Part of a small language model's weights.
Architecture: RMSNorm before each block, no biases in attention or MLP.
Each number is 128 + 24 x the weight over its row's rms, rounded and kept within 0 to 255. Layers, rows and columns count from 0. Numbers have three digits each. The size before them is the row's rms in percent of the matrix's.

# layer 2 attention key, 32x160, rms 0.0703, rows 0-31, columns 0-31
081:106127089124129146160123140144107135087136109129139111133152138150118122138130169140115123100117
100:114075147124103128090123120149097151169114127128100134151106135113153156105103103114180105135124
124:129150183150101103099115142130131110134135164080138119138083130089125151150109085120145108148096
105:111183131100143111164122159058123145139122126138127178121102118131109101156147111089115134139076
061:124125093130134150159131128108124157097086091142142158096156133160097133145136136108095141110122
071:099140097076146152165149133137157146106136114167130142096164108159119119120136166138116132110152
094:080137105121123136164123145146144133056110120130118132113118121137115124122144176120118149133126
096:090115129175065137113144165143140102112131090131132189133151137139147121129139118127158106158114
102:166137082110090116180111109111139157143113126119161133087165091129132150166113105088136122115136
104:102103130132106143164134132145107160110149097115096107111125118118123130118118141086114068127123
098:077156109104119108151132164104147130123126126101122142181132166124156081085134181131103184136094
095:108136127088089127181126144073143119139123184162124111100097132140138161161085137135151119138148
107:152136136108131101130108104130092074128129119106135126108129131106117115124125118109093146137155
099:133158173108139138078136136127106155122121154137121099168100096128136122088131095080101151094110
100:139137094164112130103140108118108124102162105149161140162103128122138180131101075158103110139130
095:074128164144133148129122141148102146115137148129129116134119095128156143103124126128121113112125
103:148114129115109167123143102099120145121129109139119157135110097154137102138126135133045170121139
098:153107102113138150154121110091132116140153100116123123125118132140132132126116140109136158135147
111:147105119153166174121093152058120107143105111114093141136130133149104124162145127184136160107143
097:156101113112098093136068130135176123131154140097128156116108115173094097136119136150087147107101
107:106083153096116124140103083142105137092079128168130121166134133109146117066113118168184122118173
105:174117166134094158172206154146069162143132163108145166134118180134175130112127118112140127092115
106:172124152144113130129128118092068147093134126113126109102154139123119117165146164133084114165134
105:115147121152125142132163152105174130141106140146143104145128106109152117152131114094121098152076
094:113164131102113097143140160096109127082124127146114127075124132109111141098130141106136163063090
103:132098145124168147153130147116134138194113152154110121121168111120152102129126054109132122136150
098:110122137101114122124121144158141145127109130107168109112128177138174114166178133105088104072162
102:148135169090126158142130088132090163176157103124123089135133101140115124112096121113127115122086
104:151136108149123149128162120174132085142131119109119094143140130152130134145090129118119144107125
106:131082152098147122081143136132119118167168136119157105166166165122140159185123112092131123119136
099:144141158102115103133121143135130155142161084135113153115141170110122150161112102129131111170141
108:146121196115149108149134098125108099112128145098132160138125114139104122168091102114145138121159